{
  "num_hidden_layers": 10,
  "rope_theta": 10000.0,
  "init_std_o": 0.0,
  "learning_rate": 0.000394,
  "train_tokens": 836000000,
  "dataset": "wikipedia_en"
}
Each number is 500 + 40 x the weight over its row's rms, rounded and kept within 0 to 999. Layers, rows and columns count from 0. Numbers have three digits each. The size before them is the row's rms in percent of the matrix's.

# layer 3 MLP gate, 2048x768, rms 0.0207, rows 1105-1198, columns 96-143
094:485488479541516505449469428487545451514430449459473462480513456414418464520483547505469498553425524442523468549507580470514462455470594506440523
112:598454548459459514497494547449542436467445544523484529500431507525503460502500539525510535523484456440454547569502481409528506487490486518456519
097:505495487514582492492538525510439518464482507488494416488507554509472480495496463481455473528452469430496524520525514441508467470506479412511477
102:547504442506545531484495478485466469487484451500489396461503484552512473529577475481532491498506486496454518445472526464583500517555586538482484
093:484589539563520551467532538512480527519492548535457456521514507474479558500451513524478486553525510538537488507490527531447508513587473522515430
112:513537506494506524490513535480392489495428441488525465427568527463519530478462568548545528531555480464498483447565520530461522524484463452456503
100:583492518490481550463468490558502523591465502545469453445499480498462535437449509536560477545497452532529521465442435445485520521544441502541458
102:516522529537469507461499548517451519520484480499543494456505508464474500514474475448494527540518449497469380551494520465445498441533438484398413
102:444528480488486453461535447506507497488534509475502452539452575455506570548508478509467451483548529540517563506527513525505526567505470515485470
097:452514480516537487466564474478462459480496550449537493482470505519504603497504569546487457471545470433468532468538419590556544550522592553489517
099:495473604444470500498538426468580498526629467526514471539381529567507495512520559495520509492469471457469484619462485464426489471460556558513521
102:555486532464504574448453462569478576516518417411527346507476521478499476539469529523475520579476595509504480486520532473500406502444511502509458
094:519502500499523526560442467448507536495483501473466479549418495489413606473512499553453523484499528509499579583471506483528525455500509495500522
098:579527462501536529564482500477489568589496553536501443498435519535400525440464463484465459540464555609475507451502448444502537456499484560464486
102:500466527434471469524475451488544508497582468592605461532540505458480477491501473481424471461527473504390493467472510476597501420489519471428464
087:513477494460468547539492494474481480474535475463477467567452485493508487520468526534532510505459610469548467573522546575524534478431515478516519
094:502474480486458487428460543461430498462540508535487540589440508497545434500510538544523502579545510490495565499485489455527462464534557521513463
102:434503533441500548541486448546482505457594561485520490479489447533567512495434508472561521472509551456468531504452470487515570553509488491517503
097:519506536567443503560505565484423526459504514549487471459480542482489548480454509512448449402503534474486503490438501506412433588495466511556445
107:371561530516532459538459418474512523531469488500505484444493454528473517499522496528531500570463525466482452436494459513481482517454472483438490
108:491471448557598500531478516500444499516524505520496493486534518521460541542572569527492537560475492519517418490475536456504483577502460454432498
094:458419552483547455511522505459536569523522453537498482525473490495540465533527449581399437552521460500530516510475527478567498380505558465509498
105:496500541495505537572459486509482513522466515435530509491512498472483538510478469460435523510496470498535464521494524542559530514526513508375521
106:467499485486502520499512494462522527510486546532501475532525488530491546454498494514436553510487446489512555491470444507569496540497563492487442
094:561457467457473558511519499526520495528567559495417578477486485468456553506567491464527541531473527510497481536536500438544521566493533559524480
100:480431537531525506522553524542486433453501512480527478473542526550507521459473556410511516614524476486447508454432495482523476532567484417555488
097:497558530490516565497578476505494537470482511545459529459456512515493443518584458435525501553454557516453555552498415499466511483551544487520522
107:587466468527438487479522486422519502446503471558506551473510512471477508454532503468446495495502551470476515538495548388566503520510585542556492
103:508454556463485517515558522549514483506524505548478494418494525461537527489513531533528575544514505558567487513544481448480518431464469455446494
103:536504508488477591423546465429547494501507521580487558478517448464487521563522500508507535535554455456462433463440517470525495550505513552504543
102:520561507548470492464558523493443503486442482492533453437446489549494496436476598478543538471483521504569508591498440535536445507489546415530446
094:504549506522542482491592440467536451510476490493483502493500521492540600482497465529495503501496518530523479527458460490531519517555489483483544
100:548518450490470495468490485499523519494474496511522570538491507513579515483493467517457450504524496469420568570556514478509522512511559488500529
097:517483490473463476515505560494523474514427529443543497559486508515477495564511535452504552486445419510454550563521531503528594535541489492423502
103:522528534536498531455413518505521523479464513527535512521467525594510471507435542575503468432468579471449473476481496490435539489503478489452461
100:461549479509499538535483516471517551521489497481570502450505494504485540473467492439468491437468519505461436516542525480474538494538540590543485
103:440509500515466479486497545497457510450460484505536515485571525492443521465522540495491528549501490492507468522533515538467528481490421502464438
100:493469459490478461575543513458516509463508513485519427501523452483511522518513506451471473469516503584477519512462507504502486470518479535511573
101:486423497476501470503493498435476529499575534478511511523544466565479475527492427466512495523427427513473487504521474449482503456531448505455445
096:419468516449550531481472560496455487456489454490553384396526466597481500540492513552522503565466512509532476632497467492482469475548490461529486
107:545520400502530531569476465512585520545479530524464489516568478652492533455533515517517512455458508522460419485549504441531516517537536489358520
096:476479494441536507488552485503528484460552465508569493536539497482504574470409462506450481515530496558485533462496527566591563535539528562528473
105:434508544494509486510563471552442542489497432474505338489583507489361543532438492548513554521468438445518439555479507536549511519510463452519483
099:475592503504487506491525546531512471504453471525511501405511542527485498488410454533459507517523472506505583475520392526509538505470502430513472
095:525570498494501518470467533454475477528468487488553485523526505523540492499592507462517537511496468552432498516491493520493519485475486504435526
105:507512521484521424547526447522567490548436462486563426510577458481438489441530533370482466567555544488573521548451510562508551470486446482432498
097:489531507565450482503511436512513441541587548545506527447503509486487540484586478436489489376607482442530511550468474568436515442462480464471519
098:404534534515459545476548497503573412505506462545503441472491517527542465556532570457455492500493396465475484448446536568478504490486517509525513
104:508525468492528526551472516488534495542423526474561483486579487495511447452505480493587426428469536526499520481593473467441458501528453524476458
097:537515491520521493532541512465396513531489464434520506541440577541450555485492443523518480516544525496516444433493528459483550554463516562513480
099:455431514485541533506520493467539442437526475514497455550492547531506526506514470528506504532490461492574473492452389531590504525475487474441584
093:566631509476559460478538467488574526491451504465504502535551438526581507447478460470532455527423485524487504436487513589525511485499477479498502
096:498513498438563440471496516505542547524447550532458497534598509482467476537485582455506519544479477547567486481493496519527507545521505434406463
091:535515489491420499484558454460454531536420533513549448504550463506489502589497507525498463492560548444515530540573488512397483464455544349533503
101:452415480511502525498447475539577442505480480554574472517468465588513465598446538480477490481502474474466491576501473476456507467478517401550512
097:504505565518506523596489513492483496516558543527452469502504513512470455463530502470451500578508541428482448535475530423513448508481496445500572
096:547501501575453539507579502500480493526468490509524468549497471514478417488488481467478468537420461500460410560484477477519491545487557546464516
096:468486448512493539493482444467521501425466469417514496503616527492457411493471480440527530546518529511545494565473438497598510486548542516535512
100:514517508515471540498518567517521473484503499538542485553439494480476499467469602495502484466501512493535482580529537526527456439485511506502573
103:528474508503490544512540448476550473552546515470499512560480516457431475502550522452476495517518560499564476531447516541459565468429483546440494
098:493539576520482506556485565527452510509389533443472498446447568510493495571476565523506541516454496470476507490422531491495521568515538483499484
099:473531501505469409497527425555479429529465487547487459463416522585493472440545507544514554519551519484459427441461507480495504514434520478527493
104:562505499559452473497475476398525523452565497484552472564482541572533512490504487456485519527456503507568424557482452454456515541542529445458446
095:462502568481458481570475448486488591488518450518519508463601510488441470508556536497460470474522414496497445469405420523426466487496499472476537
100:531556483530487492504521449570492496494465516499510508543581461482489527520455581457565438498484499502576547539529477485555457453539524448491538
097:537509552529491498553554540412452549500414580500517507447464507496494452464482504546477447436483476553490560483542504492450442548477480453550541
103:494530513438540495495534556480511558518554506470452499439528516484498539461498482512518519469459555491541554499473432542511480511490461511526554
099:501515403488591506505471525499466512532515570492526458530480489490518520458561424515558550551458505438468428476534564474480483478497477461397486
094:430509485505519527438458463483505574524502432517426566522553477439453532435425399526532506508475506478502496515525517501452490456505487483479487
103:503540512508556498509533576535483563484614488578512449485513537560515484518474503564509562531480498426484456545423467518529468494578588463470483
096:557453548557493505548536566457456497467521480482484518524529476534574458518500518541486507525481469444452470571512463431489485513526486533547471
103:441503534519484512525535512541469458494512463519487497472527552504451507473500455474537466546488519397538484547556547571478463448483464516543487
097:507473462449432522537486490506515516378441519466645560496503531489497504493546477525474528556484527514510548520458473511532527498468470523463511
100:411527547460479556450443515581496502481469448484500512498507546458511458533493552526567566489502548479435541517482501499511495490443472442519495
100:449454561510472511531510567511545523441459496475545496539551525491517450512543476536491456474485415504489526470485450505561549511538534486471491
093:439507486497455462489598532496495487474523476532535483518536568589515541531591455541503537604496511475488504532571437490610551540563505440489447
098:443500521511483504468532464530512436530528470516502507432534425521445552476516484568578554446532445481507511410527499498497513554492564394488448
100:427458489480447472526527532485484489486482521523479490484551502544465516546475513507493486524541589446478484556433498462489471469463460548525490
098:557567480506487577458497484443433589550579505487442453498453442452551461469488582476514520520414569490609456505518548530467517523435565454517548
097:524543504513490509564472517456485490517432480591481498474412455549533410543460488507541482446524516494525469515550485553449458522476532528567469
106:403451515548460412502555436495528447510458572496486475532480470529468563535440439476487466475543487498499553462529495537452488547529476468562519
095:521432526429433517518465516540421522484452406544468442464526548465525581481398474481484518547552499492526524485426526562461526454503511451462534
104:571500531450460477505489552499518469522488517411490470542472514523501528507549546438463518482610480535551520486526519451462550500508560475489473
102:499498541478525515417548529493447576410452474534484528522467485523484561450428437542445456558500501453519470516472400537483506558604455493492441
093:469453496462480488534475393517526581526518457488482533493543536497589458522502484527518530485546451510518468497488513487444526500506489553534540
106:531497512488559524514461487508504423506493485464518515432530514445460468525407470509477496494498521480477516562540500552499470552462493566426529
098:473561474444443495466444545509543542570400471496467542510517424530492586464490558418466526438496443521507531568460533518539524530485533500485531
100:474535471484489475468482409508528488459431452509507444462509468480495462440483523443481542535537485458521505480436532512503510517452487481477428
105:525445432474583523455553471569421502518428515466454459551565546483459455558539522511491534522482504531531541542503512497461573473472497472431483
104:477508520479490561529496444437449530521454487544449474478515477585495502487474472488494520542551467566565456525531568477555525401511585447559508
107:495441511517522513451501518486553479502504542489548494526470509545511436532524501538582533475477521468458539440418468538469463476592542410509470
097:618467495438516574483493496541472529545484505521458537516479516429484477521476585503512506532448566507517536491485516489497485428469425552512547
097:470484536515538495484528432522457540460504535484466497464496477485532470450530524415509546469547558475516462469451465437524469515500492474531519
094:557505495488512409541488541474521563507444518504511525431457505476397467595517545544468523484533456549531475525448458461516510480533521520467487
# layer 3 MLP up, 2048x768, rms 0.0201, rows 1105-1198, columns 96-143
097:548595475524530535565502492565509592502485482517468529469462518497468519481425503516518475535515487486556421563524430483547507491547498421488494
109:526548493587552519559491435502539570529501492515501452483540509488500554526527534529610435493528448514461567511520494495528435512597490432414523
098:426552539560467489517451584436490560501509363517639526468505388453472492526569510513478543533461468461474437532524558530514598503523467461432375
102:566569437526494517501556498476526482462470533459564533501516514485526400548553509374447536531504489530506470467510502398541484467519580525471418
090:515566427518462493570507470492525467489513496557513521510538464501426511441563495432424513535503531490521499532598499518441544514476489480486449
110:524560465485496537448510574460420470512445494508460535467524568480537516525420534539469526477533456502518517518514521506505460532504437521481501
098:481478617462512427526490547517478547468505466504555485464560453478471491480437464483406507538456514420538478517533495504509538496506594491450561
104:466527508569509485526543467478523560437470580501514528568525466535513514517456589483458556507531483496412414488541539532491516486516582560457505
103:543481545627499569504488524495498478491453455464542523465467466501464480529481399518501501557539472476513496478452487554504469503504480483466533
097:524466521547498547523498517464513567473458537463519529488517528528441511574537505459473485445461516534495483577529606446539507478470478436493545
101:492449444480480483446517506478522487551519522505540444428488578464489453494518570430481470517468462512504416560500444470576443475445467497430518
103:507507516422488512535493523489432510405511479448518410444520553435605493511522530482552599581463540459427481436473499418468510465442441530534466
096:524392496468487527484469484494515480507528517449447506535469471474541466464486494462479564515528475470513472515540554485515500489563417534504570
096:510534452461520536490468488506464464515537457496481519556530567614442495485484498536532520484470438479492439472553531506558499447450479524479535
104:444457503535597527468603557499536553448510439475468510511528507448455599473502552485456543482505514497493522531449456419523525553443513556475498
095:463508505558529527477448409460452459479583484490501499513547528498536571559531548539429584456471517480561468418505476457526541475476520555505474
097:506414495564449521481523501502528423442528470431431506499466510519565498491462437558557461507522533499488470532485447491468518533498537528494584
103:510482438486489561494522522499441509460492493546536516536511539467493508477465521532460552463563501454472541476508480508539517486534536506479514
101:466533466476510511504461503419459532527510505549504445446453470508461541437509465447481528548527425531474547492526540529492476586538513520510476
112:474539480472504518525503487480533494495572488498532447482513531485497495468487586478463572550545525447515497520513418508517521455461459519514478
107:539437519540526460501537552497506486484534462528506520507507491488522503506489515408466443574481503408495540489514535468533520576483528508496587
096:599508469452450454556483525444450440513473514529549556513448474550533545598525546491506505537534495494493507497533549459466508482461503576527556
112:440464461493524447477465532430460539549465498577393494466526512460466483435438555485502535573552560475519477385535543579503457553461473508495485
107:450498484428487522492482479521495598569451460477518497545475500559471514402516491436469474506471480471441486394508422478481454522469542525538415
090:486512481468396506503529480552532551556488473506483513477448483499461578561551418469515497534397465540493425490486511548501608506570479488543470
100:559451504465562527482486457491531448442503463501494508541472432539578541516513539482453495511562508553486542508519442505452510515513472572501432
101:469561504512515528498577495511472542485558521586564513480517456538567554434512509477613503434512511473539444459504488568549463460508541491529563
105:498564533509518472560434483500537490496520599548467517435497600543491515497544490546528454500476447500509564428535534499528441445482504530459514
102:455443493471460573559510574521638590517573486514536430535530492549554495542452464549495536544490522537514556549477442463554471452514518468558538
105:550491433480474530497479485457538542515537520532510549505446468459491552582571488536505492510516525536472516491508532443501475481542485502507433
104:510468462541448481474513485524510418448496454408522571526484520560433580594536538565538505525545529472425491543455427452610461495502540487540553
096:514587508532562421523483554526489528461491491511512484483548459454445570466470452468527422545475429525563437533508454560493505490543536470447502
097:505387517514549479464462543471520457533529484492519507575467458496520474491496537508473546461503545415433446434396492519526512503523496542465490
100:450454453606509496467472519579424481459526463484480511493544447481552494484478550449546485473546449524469510467506420515461553575550431494441516
100:566477471516463444483449531534525469415517524441515543580469545534483462537525528583481529485535512439529496570565507482505467583469491569429485
101:568486512480516541553485530539443438494458527446505506514501505461507516498554480441454501478500531565500510521523510457526431515519464532446484
101:426500497496498550525527529542471454502511536579482501556516517446539514497477512542502420469524455431523521518566446476483544516499495463525511
099:487531451545498458551572447467500549489453543456497449557494456520473591443559486553475522492493492517500536400437514466558521484442521494510538
101:493537471503520439525562543538525497573454505486542492536577424558488513507583479531535537524498472490471559521513448500495515546504515455537417
097:492514464431515539511534577483495554604437500472531507425459446522528450511518499499472523503506519493580473579486496474484510509503470548524584
107:500404603462496444486420487481498463575517431493490467505484498505516467489488473428463409516529459482476441510439497548493422523519536490534501
099:405599597534448452451407435419520514547549524491537472529519487567496513579547485493498558537452526509505530513472428528560524418452541530498516
099:537483502453456501560467548480500585526521493503461516481487526497415482481474433450479553553466525490522437518516419522562439464477432466470535
101:486553479416438637533512476541474505461455519484501454433436521527497493499469511532504509503469475505543492444491407478549519453465490476549554
097:500529558570528484457525515506579493578481528502437425495500520416410469450534486518529548451478520487502487476504538489527414549514500409423533
105:498501505537439521469445504511550460478471505504486518458497563507523508527497515480496478569548562512437569570571495453401502516435476464523490
097:563589452559444498480542437482550484457524530461542555505560533488531510457496447459553498433479492529527459517582463514521541493552448474452544
099:575473494459519590390490505507430449488548496508510545540494562520501544462523466545505433491513568480485550563564514514546493562533531505494493
101:366449478396569531487575490471530480513535507488539510516506478532498537425421446554505551525502448505507488468465563518523506459483530477515478
094:496528552490457505588470459518527530523514525510489515545547480451463523512458510478468558480503503475519559494504487523423547496507518463553504
098:426521447582479511497490532527521507502538486475468462496515566513541461505519557459548510491414505583547497488474476456500448511517534514540500
094:487506525467512462544584504442531478459481524447489475574480555459478420431541518482527474539479493445500491533481481521510539465424501428539480
098:548407477420447521556518489488493547466576501544557499542515438536515491491536481466499516521496589466501487566546491467468528534530529442531466
095:481472451498477487454510401442542484470490530523593465458501472530499541574494502498504528412504511473475431514487452558504524520473473484454437
105:530494427443488511485504508546481526468496539452479491480551536499516505487563491520544440485411524567464521449547489472527498499516533581464482
097:510463468475490532467557500527471510529464504486531496516540593539541572490495463419435502519493489487549498474541517464551535535485475507445509
096:475535471455492427517536481499540534468537506541477512502557409520510518519587420460460454477502488471462464466552514473476440449534558480492537
097:493525498554492435479532498522527452523488434579493529529472472518454522507500480516509514391480529520441528519489531507500498462497468487506483
102:518515525520475517481436444488520501536474442525551447501569437494516515547535492446496486490514505527504486468471507533418454506528477499508464
101:491500461469494545499547431478478509485507382449556494527491567566517428406525503539521555496517491501417522453580515524539515488572434528559503
095:484445481594549508478496464501501412469553479505527507490524564555473517361431531519499505452473488512528484529525541485552496444492500536490553
097:619426513533561539509559478452545583455508477485514517566512496464532501521549550445474445525491502491515540497506501404498511497599444529521437
100:499511497492483429532456440472494478519525424487461496545517486528496455541501483589538466521439490491451576416508529526493555490473538541590561
091:542457495478445440593493503449463566503617394565474555469572482385507469492488399511464527430583470456529472400475435456508435469507433527433530
100:604541509464472519468592478489449484503434476542494483480534532469459541545549443472516423484502469514500564509506513475519470483543468544547534
100:507474452412501453485519485474500516446536426517462462404481484493581497556521452567480479464496559516487480490497518473524444493535457430538468
102:461508441545484500445474554552563475517521535517544473489504508483564525499556446544436533531482535501472549455514525479498533493531534504539520
100:513396560419562496465486604519469525465467520514477429499503434561464563526534529505514459484484430575534438466477477513495487482534499475431497
098:593497420540504484532475522510504487559496541465476504562557588491479514559473591457500440462587484520482524423515541517460455478474524493515481
103:529407595485581488524538479428419497516545524403509495409470546607493457555485533515501510519527533473445432488486520513394453500498499524540562
093:540516529553486465488478613471532541482519482548484525535490503479510467459509536500480495495442435508566535568434433443536534430483509561490560
105:524459474560582544492544493452492492453544392463529523545538487482538430418515409516517484515504579434486539460554524440483523434506521486488546
094:475539452436497558507470479473519514521542544510432470455504434449531552503472510465513547513463555514495520480550562583510404538454494467506535
103:459411510496484505486516507453584505454457528544453510469532532478488420491459434452437489500468465467463462532615529487500494507483412567527555
100:423466482527448417512483599503491482481526572402609479542493498520427509553470525450494513497457550497468479521543524565462515453522540454465460
098:499508505529548487483433559471526504520470497566517477519527446454490509510445461522544439481517449470483523480462509461436563605516469508525508
095:472461522427517481508456469488468551454502485525531480585507533515546541507526526502436476483536457508551558482555479488497483511506494544566458
104:483466553480430539492479479531477429457445529484508535470502522501499508499524489490465538536594483465499525554503481504462520450525513438484488
102:451471536449651509555538574512466465511501495546500493471473555496480497479461535483494434364510524453502480524451539544434444480524445553516543
098:574472531537505430474404482451511478527466507443523488518543445518532527514575503496526487489543477529533514538467555524545475463451518488463542
103:518530515474568533509545496525538538496467561533523470529420477541521562544540487492539460459375468572534466529502494528516452425515472564519536
097:501537548513547483497531489471467479545530493437472471461475544546483534507540498440545444518512481550533510449570484429524522570435469495525528
105:431613432534513555511483452501450520506571524485425401451523459536469493436555511495429490535523476547525413489491547470457477439488484605497491
105:484456529472500481507411382541527480565513476519427470562517549440514457590460454509472515458568554468468502421467488495495553550487552510589540
097:486481517459481544562471523509534511461533539457524486529480466554504561452483536452447493492508468505477469490545442494517449452564522490524497
104:523544422530433502454447479506487515493486553499515529480478484521473488503504505459490448456529489485550499554521485465515437518516459569515602
095:530460428511508443438462523527451574515495495551471480498394439439527419508550521525535522561466526521562460567522504578448509448595415471496529
100:449532524515549503500495501515492471501454502537497545487489522469538511496408466533518537568512470521468544469552512568513530515481585506543474
103:479446501513494518509440533534514506481516418550478453477468502537534556485573490521443497579515452476469481488460480592416571511498510501487520
104:523497542466493523478455478505482490624491480497473444470551455493463498496569559543464499475500532479550440574507480467440432452486488509461574
107:528509474453504545493480530508526491501523469489456566557491455473419522513520469552503516573470515446539479488499474532530427497473623473522470
101:532561524512456496525463471542474483531471521466441554480545487515510490459540476471569485525527527515543508473439441507500585528484448503472527
094:558518495441452457514507490581531538498496530405572465480523514486530511438497431573541435523601493536521520468504524479441528533514469432551478
093:491411453506476504517442472473496506489473487499459537507511432491487477492506570525541472460446469525459472476462487517485485500489539591504543
# layer 3 MLP down (transposed), 2048x768, rms 0.0173, rows 1105-1198, columns 96-143
098:516437523486466515510510506491506456528442491545494525431511488517459536412447565461469484515551484497442461514481523599505497481491505497500550
106:441430497383563581454467536495469516488585483557504478498551465424469466538472491510517505493456503478497584484500517506445501517458497497493548
101:476483533481534453514542525466565487512476484518595446417489487483472551548491513515450548528442522587501468531524461514536528461501466518540459
101:493496551497483445507519468444597515502447482502547508490530541408498485521588504520513525456485537566536507489546425484513507503442564538544523
093:513430467487505446542499497527470457536484469526503559556555433546532524487568517455510516518561519554500515600529421492441487470452523549463510
105:560541505459536599484541572461546404512476532494498545430452551518548567460463609518545476515542492495525512441462513589498490577517445485489505
100:563515507541499538507481523515494432476447527496523483490493461502484509522450480490484472470479523497488541480435525520517540521450558480488491
105:466441546500549509613531461458473494471456494524578530488516507506511504521538579486493506479444465500433516506523459511539517513508430513501507
103:449565528488495473518456532459519481487556553482463495518475488465471578474526489486520499442500539513506447458567545507439516477495508499510492
099:532469546552416449470559511469472452502513500522475556519557479486513486560500461509529431584518526553531466528520585465509457506444529541481573
100:518529449435468504530483536539533563481470561453479464462530484485519473572511488459441554543528502458525572476468488458420520496480488536492407
103:562482494586553570549489545497479486514503525473567511593488580464536409530512539562499507494455572512466567477550452434456475452458583456536571
098:526429428496530550489517411551490431447577485463497494498522446541544448458452551537479455472486440477449494522488534515529514528508446524501544
100:508556497490495506547490443471505556498511463495459472560435534522441486539474465485498508482493557475539508529450524484461493481513490487578533
101:522580464457505447467491448440553524453486543427532514505557505432495543518485444482528493479413549476456572482518461494542488534554500490505482
091:501447566511471523477528533496514504510446452441482433489473483475532491459476411537511458452467577440483520507520561582496452516488473544487525
099:521489474500501458533532456528561565501532540511497431466533519508485488505512556503512531462437500523500496493517446499526574610527538474524505
106:539514475480504472451534534465531499535544526525501508419523483452569512458510493480523495508511519582464523430560510521508555505525493548494473
100:535448488518463482488472512447514506515516493517491497468489481505565457525497520529579506445508453546472487462496522510540414515493481519503507
110:464567491556581513537556504514527472415503409526522435454428514461533560489454510495425606391490511530551469508552551592534440495469448539534532
104:513496410503544514495510487517553442444522440518467491490440472489563543510575492461607517556447488435517522521532544507458526484494500494495417
095:492469510496524494541489496534541459467518508476467500493536508540529517490491537482519402532473483502498513491448508515589573447471505482530473
108:508503492519470506440443506455474545499490456587529463506511510508477502474474502546517485492520460528483500495535490488498489497445450531500541
104:464475506433494390573479525525446502530456574537458513526471553511497558537481466437431473505527525468447448480433515466454439512533541566533453
094:464527539514452509485443488494427515557540436509483502499482535508516466549462492517480462473546578521560460493535517559508517513501513581540559
100:491536451478526518488503556515518499468481491467495580492467435560500471485503477473470550500563542544478477586552510535499524496555486542524540
097:522468513529503515513496497531557480541449476497516555550456484416529458487430443580469517509451518473532564441531526538507497564462401516478510
105:514479526530549441479495488527489505556528435456583437511474538473520541467412495499496472450515486518519462441521526484528492515495479484469475
105:474566511473543545485479437524473561494512501472532480495525506478508527497468550472438481523505475481558489475509513566477531508459422464471569
102:486511473501498484588470512473528460512505476523482448563417543509484404523471528519456469480475493453481533517493528524449563520542475580515489
103:512464512529483411591528486514507434483509476439516461454485438586541524578519520523476532526461510482480374552546474473525492511542530428503530
096:444507591555523564553502477470467489507570511570531520557509548444460505540529515526493487545437587507574603511512455520468499509485554457511505
098:475492461487524537488467492500458485539550510554444442494497415544477432509545541453499510518514547483576484470489568523453545504477498519460498
099:438515483490483442513481504522502501503564532548481484475512498480486477549541511442572548546514482425504551532516476492464509561461455494478509
098:434548511488499419586523523529491462520494471523524517504488543470520467466524494457560490589451581503445516544477448535519484487564515524495509
102:453486441563452553473502476538475525539557502542517490435445541411487496526460488474492443482531479490435571485454428517502421536476455462528471
099:493503472463408470489485484524560500462497476513569633526550517513522501493558509515525554522491506524482486531521506518488484542501545514490487
100:528507513507517508532445431488476382521474543535409476539503426508503508532419495497529524509474446523536463546581495549575525484509539545466456
101:449545469531503461500570526478505439479456492497429451437490485523498427555455520445566424518523507539534444566491551559568502440560484435455549
096:527446499505458513518487559503577500426479581517479480524526484475458511557467420470545523467462544549568527515479485504491540553466522481520514
106:492471486477465544443512477456550487495502529520531526494532422492499484424559512496422515441497500504526414533520468532487484499518530479553499
098:565484526462465485528505602473505492505459525446470520561426600465573509513535514486539543545483537513550544560475490540511403488509439516497464
100:583535463457524490587458543495473481480413512555438543467451514488532537524550533428432504460471507568536406445511499490428497425505381481506532
101:515498475528547592501522485501500530443508485476494501542442402513535496485508520537468478464489497536612401583511558493521452521545498507444481
095:516578450454524496490544493512518446511535542493567453514537498474498461538520469602482509476501528441493503437406515476498491480483506474511550
107:493501444541436423525466477463577480528524447481506486530540466520541471582516490461516550509530548548522515505471476516397494444482495529486511
097:522569510480484545421356557521459502458583512458506575571493478506510504550486523490581460519451410530477488594503534451567490418541494448419501
099:541447461542524517464506493575524419449562501503461525445558541504535516479542570524550451505460503531499600436488570459519455574438474530513535
098:521419467531502511488546457501469472489510480509569513488530529523529478540505468473590541424504490481459489519456527469518553527443500478518511
096:488490526519478518541529527474498544505460542477517532500511466556538523572475447418495551560553504477478423460522478515522543466579541488474527
096:515596494499518519465475487502504492534541502526540503521531554456515513525457497442521481411511455556465534496525506539448522536473543491526519
095:526502562500508525525563503498545492490495453495574573502504500498575465458521478493573459492489436531448516533534540536446442534487515452411477
098:498433524524469520541451538557500527537516559534461484533536541515493519573527451479500545521515518522512480527480523532451541484521469490498444
093:509452430501413478526439548501476533465447564526567432507481555521513442454438499428561510579451480551434488503475506473543529464515486429535530
100:572437469502405557421518539498490457576431477459517477514467521580425482582503544553542483532499547506475505498483502428451503521557511492457499
097:513549486447598565528461535489460478548529534535458494473495523487492465420567560544516506497486513470454443474524511481503480497497504463473491
099:464513470486409476461514432570491515519583426553507508495439426491576459545503432538510486637546463461525502504475515480463511480525501501506525
097:493501431450496535503510499511449518517482537489504517527506506549424486468470502466514501544498382516471506487580458575579515459549575472416521
100:493528450561507530539589591491484471486487549453536471475573563513514524481553550573464458488506483473524546531441503550441438461440478488501471
098:524469465474435480512428476508579563528464503512511558494484477484519517563452513522463484439504513474503519477426500486493537520443494474460524
098:500449480514544502440499493513408434476467492485576509434503543464507492420506531446460456466475501438531460513514489503532483486506529486524389
098:501509539519555512486515464467572598438508478469482432564475437424545546518500444462480528557512486552473539569430534535455463520503521470476488
101:595465511450539490475502495475482484566506502511491546571478442527544421569581537544569575520475436484472505428557532548510535520451525496549447
091:560486463484477510466483492436482488490522466482494546608453478448570490542505471441502473580577505428524505484519486511449446438515443523488484
099:448494467501565553486450414515514525524487536512432444478495511494524474477543527491507492496455542479461478518423445457521493453553488481505522
100:500514514483572525465549472449478439527548501531469492455510516518497446469514587414545539452530524520523524475513487562571450437489542520518470
104:443498535546546508556584511493555505545479496436488451525477522485504491478413469497521422423480511495561547507498428527570431430496460449526523
098:441464488507421484482491509514497496482443476511467546504502576556489538467464502462523502554501494541463515488571512535540495492486494452477592
098:457569503496459573447439454519554461465441505507524511476527369472503515542508429493376572461440522513543451563549598572541494489496480507528459
105:603432589496518496448550512469558468493525467508556498480501492564537456580502575540557487504525553531438416535472458542498546487514490505546506
095:537542524482517438468523552495574548494525476424490459476459491561467486505535537487512542560496533589550567556512407486443522470484560429406482
104:543462458500490555483545545438509552484502527459481578484460505545581588498540496559503488502534438493470491494494538466481452550466483477510498
097:497456546549472486514522476533509453480574461515469492504453462545536518546554525551494512517434490404487471472524496518437491488493468547457525
104:522501553527553457439531461497450508479479475457524500473482412430497516439405559490460468521507485504497548505496500576508475546491561515491538
100:387489486537493479553469521501520470515566497476520509533516579556483531447531487517449461510434502498453465572511516483446576489545565522491517
099:478568513488488472457529510473486535527492522451544493398477475513482549508508535454529521508505471481502469461528521533493516538526544500505512
096:493534499524446425515470463513444442527427563491487491454558432518471502449481505504498527467527454467510491511446550440499485543551562447493496
104:457472434533510460467464456532520526471546508477491518530493431493550448507501474510425546547509563491517479478498585387471505488460531526457469
098:521565454565449465528471495491568465439535427514456486566531509540532551567489549482508564592518461559502502569514433484553543484467548446470556
098:539504544447478421557461433532548495537523473441556549493480544539445528488526554407528497480514529519533520507530503468499577492516519451561488
105:617493486498534506537534546454439432511537498494488530555480573484453471467468564516571493491530547523433486500449575509527459433529499575484508
095:454530530494543438519498441457430476488495522452477607538533423603541479503547503466529545527557515534504505516450492517466471479534576460507500
106:510547497591467484515451533467416488436503490557476487459535431522439454494480483538472554547454567510486408515449550558534535514513555516458568
103:489541527447548511484479505509433481502512519518447514539491466516477597488455471527471509516528456547481504534529450470533523514591444479467412
097:415466507499504538496428463508529482532462519494490454544476517501482472523539502464520502567557426486525522480554537602450477469589520505481475
103:576518434534478502509480521458549519493470499494508553513457501518530437453544561524498454474500517479566525531522493500445523508492493475447566
096:509528531525571488451489484473447514513554511492435432539546520504565537467480513485533403477543509482479496479505475481413426525525496468504484
100:467457548482500473538516513472499540532499546534515472466573506551483485488490477500477473498492479461494491523467512479471466524503514507475588
106:488431543507431450483515485454449565531478470565539540486443496514557477442529507511518542510502551486529494559483486486586484506480515499567530
104:496574575440511524528496527499496513454484530479450534540482425487551428510535447460567482540509430520451531488482453550506443487550481492517458
108:557456584458492527529484469503424553482559523514518435470442468398528563574558446447511504592542566481409481566420540505508527529407468556412523
101:423471456480484536477485437466504499493499515494577541508572507471507424496463530550428417500512460499487525518503574455474530530515519464511479
095:439462514480581476486471452562488502462547505493516436596566480506531510459446506542492443450519545510549502513486504503478514442516452412513555
095:492529474488481515456525527482438469484517545541547515494485508557487525483564532506498505524457503430533487470492515502474477504522530488504534